From a checkpoint of a small transformer trained on Wikipedia.
Size: width 192, vocabulary 2878.
Architecture: no biases in attention or MLP, untied embeddings.
Training: a variant of SOAP for these matrices, 6489 steps.
Each number is 128 + 32 x the weight over its row's rms, rounded and kept within 0 to 255. Layers, rows and columns count from 0. Numbers have three digits each. The size before them is the row's rms in percent of the matrix's.

# layer 4 MLP down (transposed), 512x192, rms 0.135, rows 66-109, columns 96-143
107:110146077113116139152147137072131141109135152153092077129165160087151150155113139128127136078129108124151098119147115102210159121160116144070155
093:126169121164148119073120140149153193128086132122077118113052100090129127119125081156102111113146105077128158191073171140133109145113134202134125
101:143161151136103135150106111168172096140148195018117166121152130119136149066128083106084167131116116075138107087094158144123110057161110148140072
106:131092114120101129171113120131102105158118157088191130124175134173158150128122122129150109154115206142103124131159117151110107165110132187099077
095:148092099167100124117113112093192119097183091074162164176138104146104135052156129059123171114153127168155085189131137121136168076115138205114075
096:120100099102110115096081158110156176150157084156113115058105135094173104156139137170147110102081147117132158109153087169114128169107133144109132
101:094193126072137120109154130123120077162187056118105146147146139086101108116138125186101077107114169089138134184131164121116126147139153163126123
108:145123143174127103125157137120089132131191135163105186123156125117127123113182139091121170101155173097115125148126112183203075109053112088192120
103:172148146108090128154126161109103139158161203164164095118142157148125150124154115178151115159094151108120083100061138117116154082120114147111116
094:100098131180125152095124077202124134107135174070190159161097134151132085129107130118087125118114104109125100098149085043142114138158130140160112
099:091160139135124120114157132110110170096122157063153120138135133135137149104198109095135179072126115160114098155138109117100111099138111166135109
099:132095124110100103095116116143165097172149118080082162120147115182095113113182134128169103085152130132177217094151128088154162174178174136107169
105:085111181137142137118196094128130146115181154173100097111160119099147166164134140198131115140095155130130104117083202131161116101116126135070181
096:143144173154106155145113160109127145099116151246107096254126121101145113139107124147083113154076077138113145145106089120135122142119079119132091
111:185151110143072156090163170119143159100158165137140073161109086118121161125147174163163112130109169122094098077180157087146131143128179130173094
095:079194095151132125129159154131108132121151115135099154185145142174115123161147160127098189161132141098120103116133081088074127186114120146153131
094:113142123146127087156104122137083078188122113000122098070100157149140112180116140039127161126119125123139115131146164113102073125179141160116093
106:126144114085137174202151131156127084128185145172109119077158103096168190118135151113105150130092141157138068105144095141125208140156185112105124
103:110133144157169106086087129151144093131195161183077121109101147174113146076152143122110102108117087139127068197122100090145079106139105119088134
095:105126112130143113132091065114096173138062106116101137116130131100091142126150123162099141097124169086088104155132088103170083071114076100148124
095:080114061100078081155135072129117155106165105071123128162175155125119092129101163133116053131181163111148174130162182145166151108218145112135130
108:129130129143117131166137098220139163119171115090184147116153135123148177089078124130090135133107113158141158166201177085153151186071100201104137
114:103123095109127039107126056154111176157129065074131139143119126139101148129158176155078076087126137142107097082152078152126074170192162106142126
097:069117165119171060137154065108125089099160168134111155142118145127108105034114130058164164071147121136031073149103152106113136112106164099103151
093:133126132079136120145114075081116195122111202126121130139111103114085069144124143099144097149158158131202127114187185107140176126117111162090110
102:086054121148224107080094130142099132125125108131221108139149146167138089085132134135128093142137142191129112164060145139134107109097112132153145
099:172152122082154166165166073174159137175081168111127139125130110054100158078137169106110108111116108123084085158156062166088100094134200104133139
098:070156128132129132164145145048154112118097081158118177131107109105137129140144105156092149104151094095108124190154232082161166142153144136108151
097:111097132115119121096231139159184087220154155114164133101167100139088126091129115092111173102112176125124179143136121091107099137113126093091086
104:120104105115124175099106122155128078130150091184135132111095147147112106098134141104198115146141119162106136091065176178115137113109125148030112
101:112185144149132164153144117145138147244155155187157106150061093169137071121127188167103135153203127117091160104174124097090153117151156119160107
086:133105116145152164134141098117143076099130161128203181083143182136134151091093137166098094191151169149108092144175140127137164122147127054154155
096:129100093132135136130184166138100148145142176062186070098104091193129081161124110113152127149051090129137159137112195129113144099147127120120147
102:106081103164145164131131087159133157126118096103153206091117088117139130092139119107191102190127160153222154130137176128117177115094175101113180
095:139160150118148169117135140098098128123151165180142087058109160141133081133080159153153125160140085107200129085131141093048114120162107081103122
102:119185169127121110112102112169138133137064165127122120080079149131179122117126175119079155124152129090128113082178116157177113152112144070173149
096:127148107038130134119132128098175092114103107132129152167142166161098076102143117089114123203121135197146137120066099125092104216171109121093089
108:098090072120181144178164047129151143085117122101128170077111142126149148161140145170086046162178175181120112092148128114135118149128101095103173
092:108121122115166113166162134101137117097119147174111148123153122086160171130146174134149117125156106107156113131117161135134105092157113139067117
099:165133145137096152102123086112145100099145081052117157108168147091125117168144142141113183197095123135108148157094105178146237131130116157178199
095:122146108095118078159104175175126146113132116193067102101071172082134157135158132114196132116153147135136178098131101097101180119132109082157107
099:189138054134113067065131168134141100101096135173093131169096109148130156195105134099134177077125083172129135128097085088117113182036150174183097
090:092127089092152140110154048136115165127115112034140094093126094145097147132113209195098106118146142122116087162118154117099092176120173132122167
098:144056150059108113126173078158123115116133147101152111176082159150175108140121126173123111115126115126101166134113121145164129069076150099160086
# layer 4 MLP gate, 512x192, rms 0.147, rows 67-110, columns 96-143
093:096108125114093164083111135117088122065146148132140142110137159064100124176157164138112177040112146098125158097200181100071132150140138128136130
112:109109111141135181159110141065116105148094079165145115160185116126109076190111161129147096112112114183104130126093091158125129179101138124129154
113:128217081186147112137126156091122130134127147096127159133105145102118147142117175092126108082074102158158125096125129133170206111110053050192143
087:200069142162073143095067089065142099066132119144066154115125142134141206119047147125113142166112149145143148169104105121124164083069157176140107
087:155160103157105096170107130116149188170120142091136139147147161123169156124172103169145132098113096121124119077142119116111091161140116152167094
101:147048095113175169074120082110137108042141084112160130093160051137124125125105121129101120092122092102094120084122068103141147100130090147101193
099:139100134184146149138096141144128132171191056151111108147128063108152117072095149113134169125116080120122061089092157182087126126136161102118124
092:140145134121156075168092124083151133123096139080173103199114120151082133110171082126174095148085160149119129098139117122096139079213128117108132
099:127082151064168145126109097150131168168176080133156114140114110099133167168169145150083145092146146098115146144121096125119172140175090115104143
092:153148133138185139150107130090088089180167084148063146150096157120115135157105168087109116167069127156133140106135140152142170127170123126114074
094:186132146122155103164095121109146097091138100144121178097098106117199091156108097173113094163146097116159127109133165121145098095137094148132087
100:140089148081115112087150126154157165085122152140166164143180131111206139121105171144084159143075142121167134134128115158173187124111152116132114
108:178111088114136124064134109113181122090141116096155148053140098132117097123148152099126180135178167128123172151081097114098097103116115131057162
112:117058119062182096118153086080119147137111130190128118087203142141109077169107099113125170139191125132166133143091078136111154115172127086176170
096:198137132137175121131106124118103178104141136162150115078156177136135149158077172086076146096070109111125177137098145149110142125165139163079119
108:144111102115124090115100166098169167153146135196166110131191092111136170107183131147141120106079146130075152122112043087084163122084149100143184
103:096149102121111136132128165136135108161121072064114150119174060114164099142135122053156137151096127072201157103116084167108111114114142124110107
104:137134082127082099152208145165080132134093110121181118154127101150139129119087097132211155173141164155120118100120083096076137133125107073187123
089:093094106069154097102120162153105104125114119137087091089156128119126147103134147118100125094064125132131137137138115083140113102134178145117146
092:104122155112186097162040102086119071197092043117134108086083108128151115154156137102105143156098116131109144143150145119111082110094112124109102
103:180059148173089174120110098126104152162189105115127174132149139151152123071078161141094098127144110162100090146067107124156097118137112179137150
149:126149050123112084085151103121105098170144118089092120102165093120129118133134162155074136128098124101164090089144114103116058170134121126136104
092:132158168094127095154106115135098161095171080107120087168111069090074155107178048109122160102098123107127118133115115122138160111115145176144158
085:128115140175181095146087110140079111168090070115145157143171168084119110086117129064117152123083107149142181118080105125088100069110158122169088
114:117202143165191117178181148145112102141164159150136136113089112113124150097057103116136116193131150155117096145111136168158139145117166130169180
102:112106126114141181135119071163139153103107156178122131100129067122136165133149124132074119092133091116131160123126077157107125121160235128103152
095:138096117132097131169138102132151185113134184153070165152182159211129127108116161104201149174117125109140117098154076144076078079047119142122113
093:115100117100178157105149111146181130135145151133112106156124106126176159100146112107089180112092162107075124150162135150086119125111103042096110
101:168153170136109148108109145136130101115137129113159058085107070105083057173162104101082147073164129142125142089171110150121090121177141077139157
113:124123128153186141145117166127158111187092189121173081164101123196135115110123146163096099127164159111113161091152101070154144098130150161162094
083:123113169124108119086097114063196099143158089129137161125059136074146109166142123076158076148090110183197160197166127091100159164151082147142163
096:130112072137128142125176189151109086119144123072133127103105092137173084158118162103082124099073178131110149149202099142175179128137113118135143
105:133111182115102106097095128122125111118173156133090064124177154153136074196099193131144114099157066132113137131139077119133114099148073107180087
089:157125166097126102141084102125128156110163133135112184175149055144165126184164109129124172078150151100183106223123146118159139102144181145163133
103:142132112117155100120115128117114120183119106160163185126168168112142120167144096113159114175087122177147163165099131095076167124133079187055141
099:138121125083110053174080125201109158113168118150128118116137139104171119148127145155094077101072104100109174118167144137130136091082145129096140
109:108110036226098127111143102095134191120178101130123113148135189068118168146070167122119118128193121146099132104085179147130145076194132113165117
082:141109103127073144127134127156117148189147099059122153081168101150073101214130098030101195126122106152200143070144157165145158166095176124117121
091:108142138127152134116115128151144097125116155082104179140115106130157118099139155133144165105119170132078110220170128070134113154075112117153115
096:139141153178123190145104095136133103166074099129115177114187075118140113104157137101096120076139056103178179172152125205210098106121167194173141
091:084084165135155094076100135145112106096184115156149139149154101163104170155160131086115129152161150161140103147080103150080141088144213086105116
109:113144106144117117089135110200112151082112108063091034101149131152116141115091207121107101118024145184125118083078115170108072150119119131109196
102:123091070128119098170117026119121103080146120110136129119091144115125073178150157116146091112161148121146083058119117148084120128127114135098138
105:193073065168156126147076116131134089165074136149148126184129071121134158144108133106124134075097053121074119117130134119119130139122119093131135
# layer 4 MLP up, 512x192, rms 0.146, rows 67-110, columns 96-143
090:085169134105182128196129121137131139227121122162139096124120116149113148112120101137143127120165135113148112133055076128158161143087172117171120
121:118130119100158164127094139159091123129085129189164143155106108167164047185104188101177121157153160137125121160198127118143146127100108114121081
112:128164144129067064101170082101154128133088111161100122130083098096035168124185110145139148156163139151092152146107103152112148094159134106160144
084:173107108115040123094082100131169127098134109088091131151105099128122132165122138129124140145083136169147122148076104056150179062124171166138104
092:131120171110116118151128142104127121102146141131159153154128101099154116106077188099120099101142072174154107151095134081122156130088125067133149
099:147083141102151124146201163133107135170121152147165172177089147113090131129139072072129163114134101095126095117183143119106104099139126154087121
108:102080180093129154116119123132139153146187067161114107137174125140124085085121182070189082202125150161137095101118080108115125152160132110159126
094:130075105185096139100150140146112109110163096140096127054105048069113154144129166181066168039138139135125136142139153139152112188051125139135134
106:178150137210084104204205162116152093108082165158155141130165124192130139112107098124169111104116116125111071085128160119120073147102187138164074
092:083140101106082159132107098118109166071128153095127095106166080153127131081168147132095150117176186139146149147130138163104053124105120134135112
098:058179130117124146098185110156125132137132141170153097146146110088107135073121147132139117146133118151074096135141097161111113173246084134171118
108:129093092159086058108080103168144084115114124170145176171136111145142168096162153154124096089147152128142107087112190077116187146109166156145118
101:082125113156131154120089152155060131158154140119109129130106254119119119110124097159124141139100159193130126163119096136137174080171150119182122
113:079084033171126146098131137140096072076105066158170142099132169112119121099127053116101118133198084115126161111072113145144162096149113183142139
089:058128084135091177141107120131136145095075076069096157163058140120068131150129113165047079121171138155100153105149122134108142137133131116169147
105:135125101078060125149137073172097130128150104216155117110085154101117151090085069130157113082129146102111111112119108118139157103146188141103091
098:117124086140104132201110206091174096131114095113117168104108137151150102103118142116094091096102145114121096117085071122133131103117157113090149
109:125119130119130119186156146122124145141116158116180116100147153096130143141184112099167150179142172144074110110077056130114142160100114146119167
084:140142149167111153100154110106156145125101098116065174096134127144200070118127181139155179096150141139116078144111158136162166131122147113157101
093:162142163144190099055101131136066186088145146194096115144133139129159108155109119069169133147138150133120052129115083128061114141132115181125142
113:137109111159155148190113086179160132118174104139203195097156146090141149097075058159084125122146047116152147153185127127152125163136120154153179
141:099083151119140165158130110148144134180149096097102067180162124171172141140126116170068110072124146162151087104144115118100131124099086119111165
094:114187130099166127187120129119146140113142078120103108168140070088135138135159107090064199120145173121088154158092137126172173114085140136145148
089:120153114129096110072168126078123122070172109105131097097121107171095136086170148092131189115103128044160166111171158167088089177095056118115164
112:165171138140070169122139131081163123107126150169072152153140089067175093181159117120128151125136118107104102086111164168191147112179150161134136
102:145087121110171167161140142147132130077103136100112084076111113100076161101115126101145139057104110090129134120182109195107087147137185137053155
089:180134123085128126089121115084120078153198087123125107163185089087118096110132027134141126090149116114181143153128182094185100157120165108127151
093:116164166159201147100118194167170116107072166150120078136091091087172131150127135074117106118101174166153123183112077142118174076084183113143091
101:143086119107148108095107134129195121145090121164134109134128116103137183135143109147098155087103119126106221138127156106133179146101124163151150
108:096116094144153133123108113115116154192094191117150098096089143167164165127084141127053116159173123119063103114120126076040160084127104141161102
084:116081137122109135127137075107169098167099082089095150136095124110176137160121129079141143169127108092122135137114135096131138120106094120113135
090:114125129109152160166128135149108143157150123097103137114119114108096082124172105146082128144095135136137137164149105149162118154130041114180156
101:055081110102114104121142065142185199115063088177188119151088149072118117051161144105109155173073120171119163095169178143113116175069096169144155
090:044144144134100117134162151122091058145102153145085151110131119190132106086125123095138131133087133144071193080088096102102111092110088164125140
114:130080122116155155157117162114171095124153097086146116105183103173115122122121109146130051159117169210149152137135071142106167147138108161115147
099:146094087182100111175145179040193197079107091167162140148150120149093171164195147154131138137145094117106122175088086049126145117170099124189164
106:120150153087140133136078156146047122070128181134155089138094183176110013083139097100105172129086124138121185120189133114080105108079090112123134
081:123109080091146141160165118098152109124204104143107128115087168127160139083087100112143120109112119180116131066074113118073052140131055136083187
093:099118149125092124128130144090111110128148087118152138129108156129094107122130082092120055126103138152156078065069175180124115158120131103141127
095:098134115048109062147126107131183192101139151107107054158084166131174122141173106169184124124133152162112106158150127114056110138141134051085133
091:117081111150146111080091122100193146145135130135179104192127103108049150112110143122123085105171128144141148104108105182112125119193114168129162
108:098203087095142152102118100151045156116071154098138133163126164147113096143099109106126076150095084112097158120056114152136079079120138122114177
102:119092138150142087156092043141103116114102127136125126125085163092105148132156139097167072125158117115126092084085121179109108114124112129139140
097:219084172105165142100115087150171140108094176141116175164141089154180146102141102167120140115111074074128111098122152134137144129121110052137136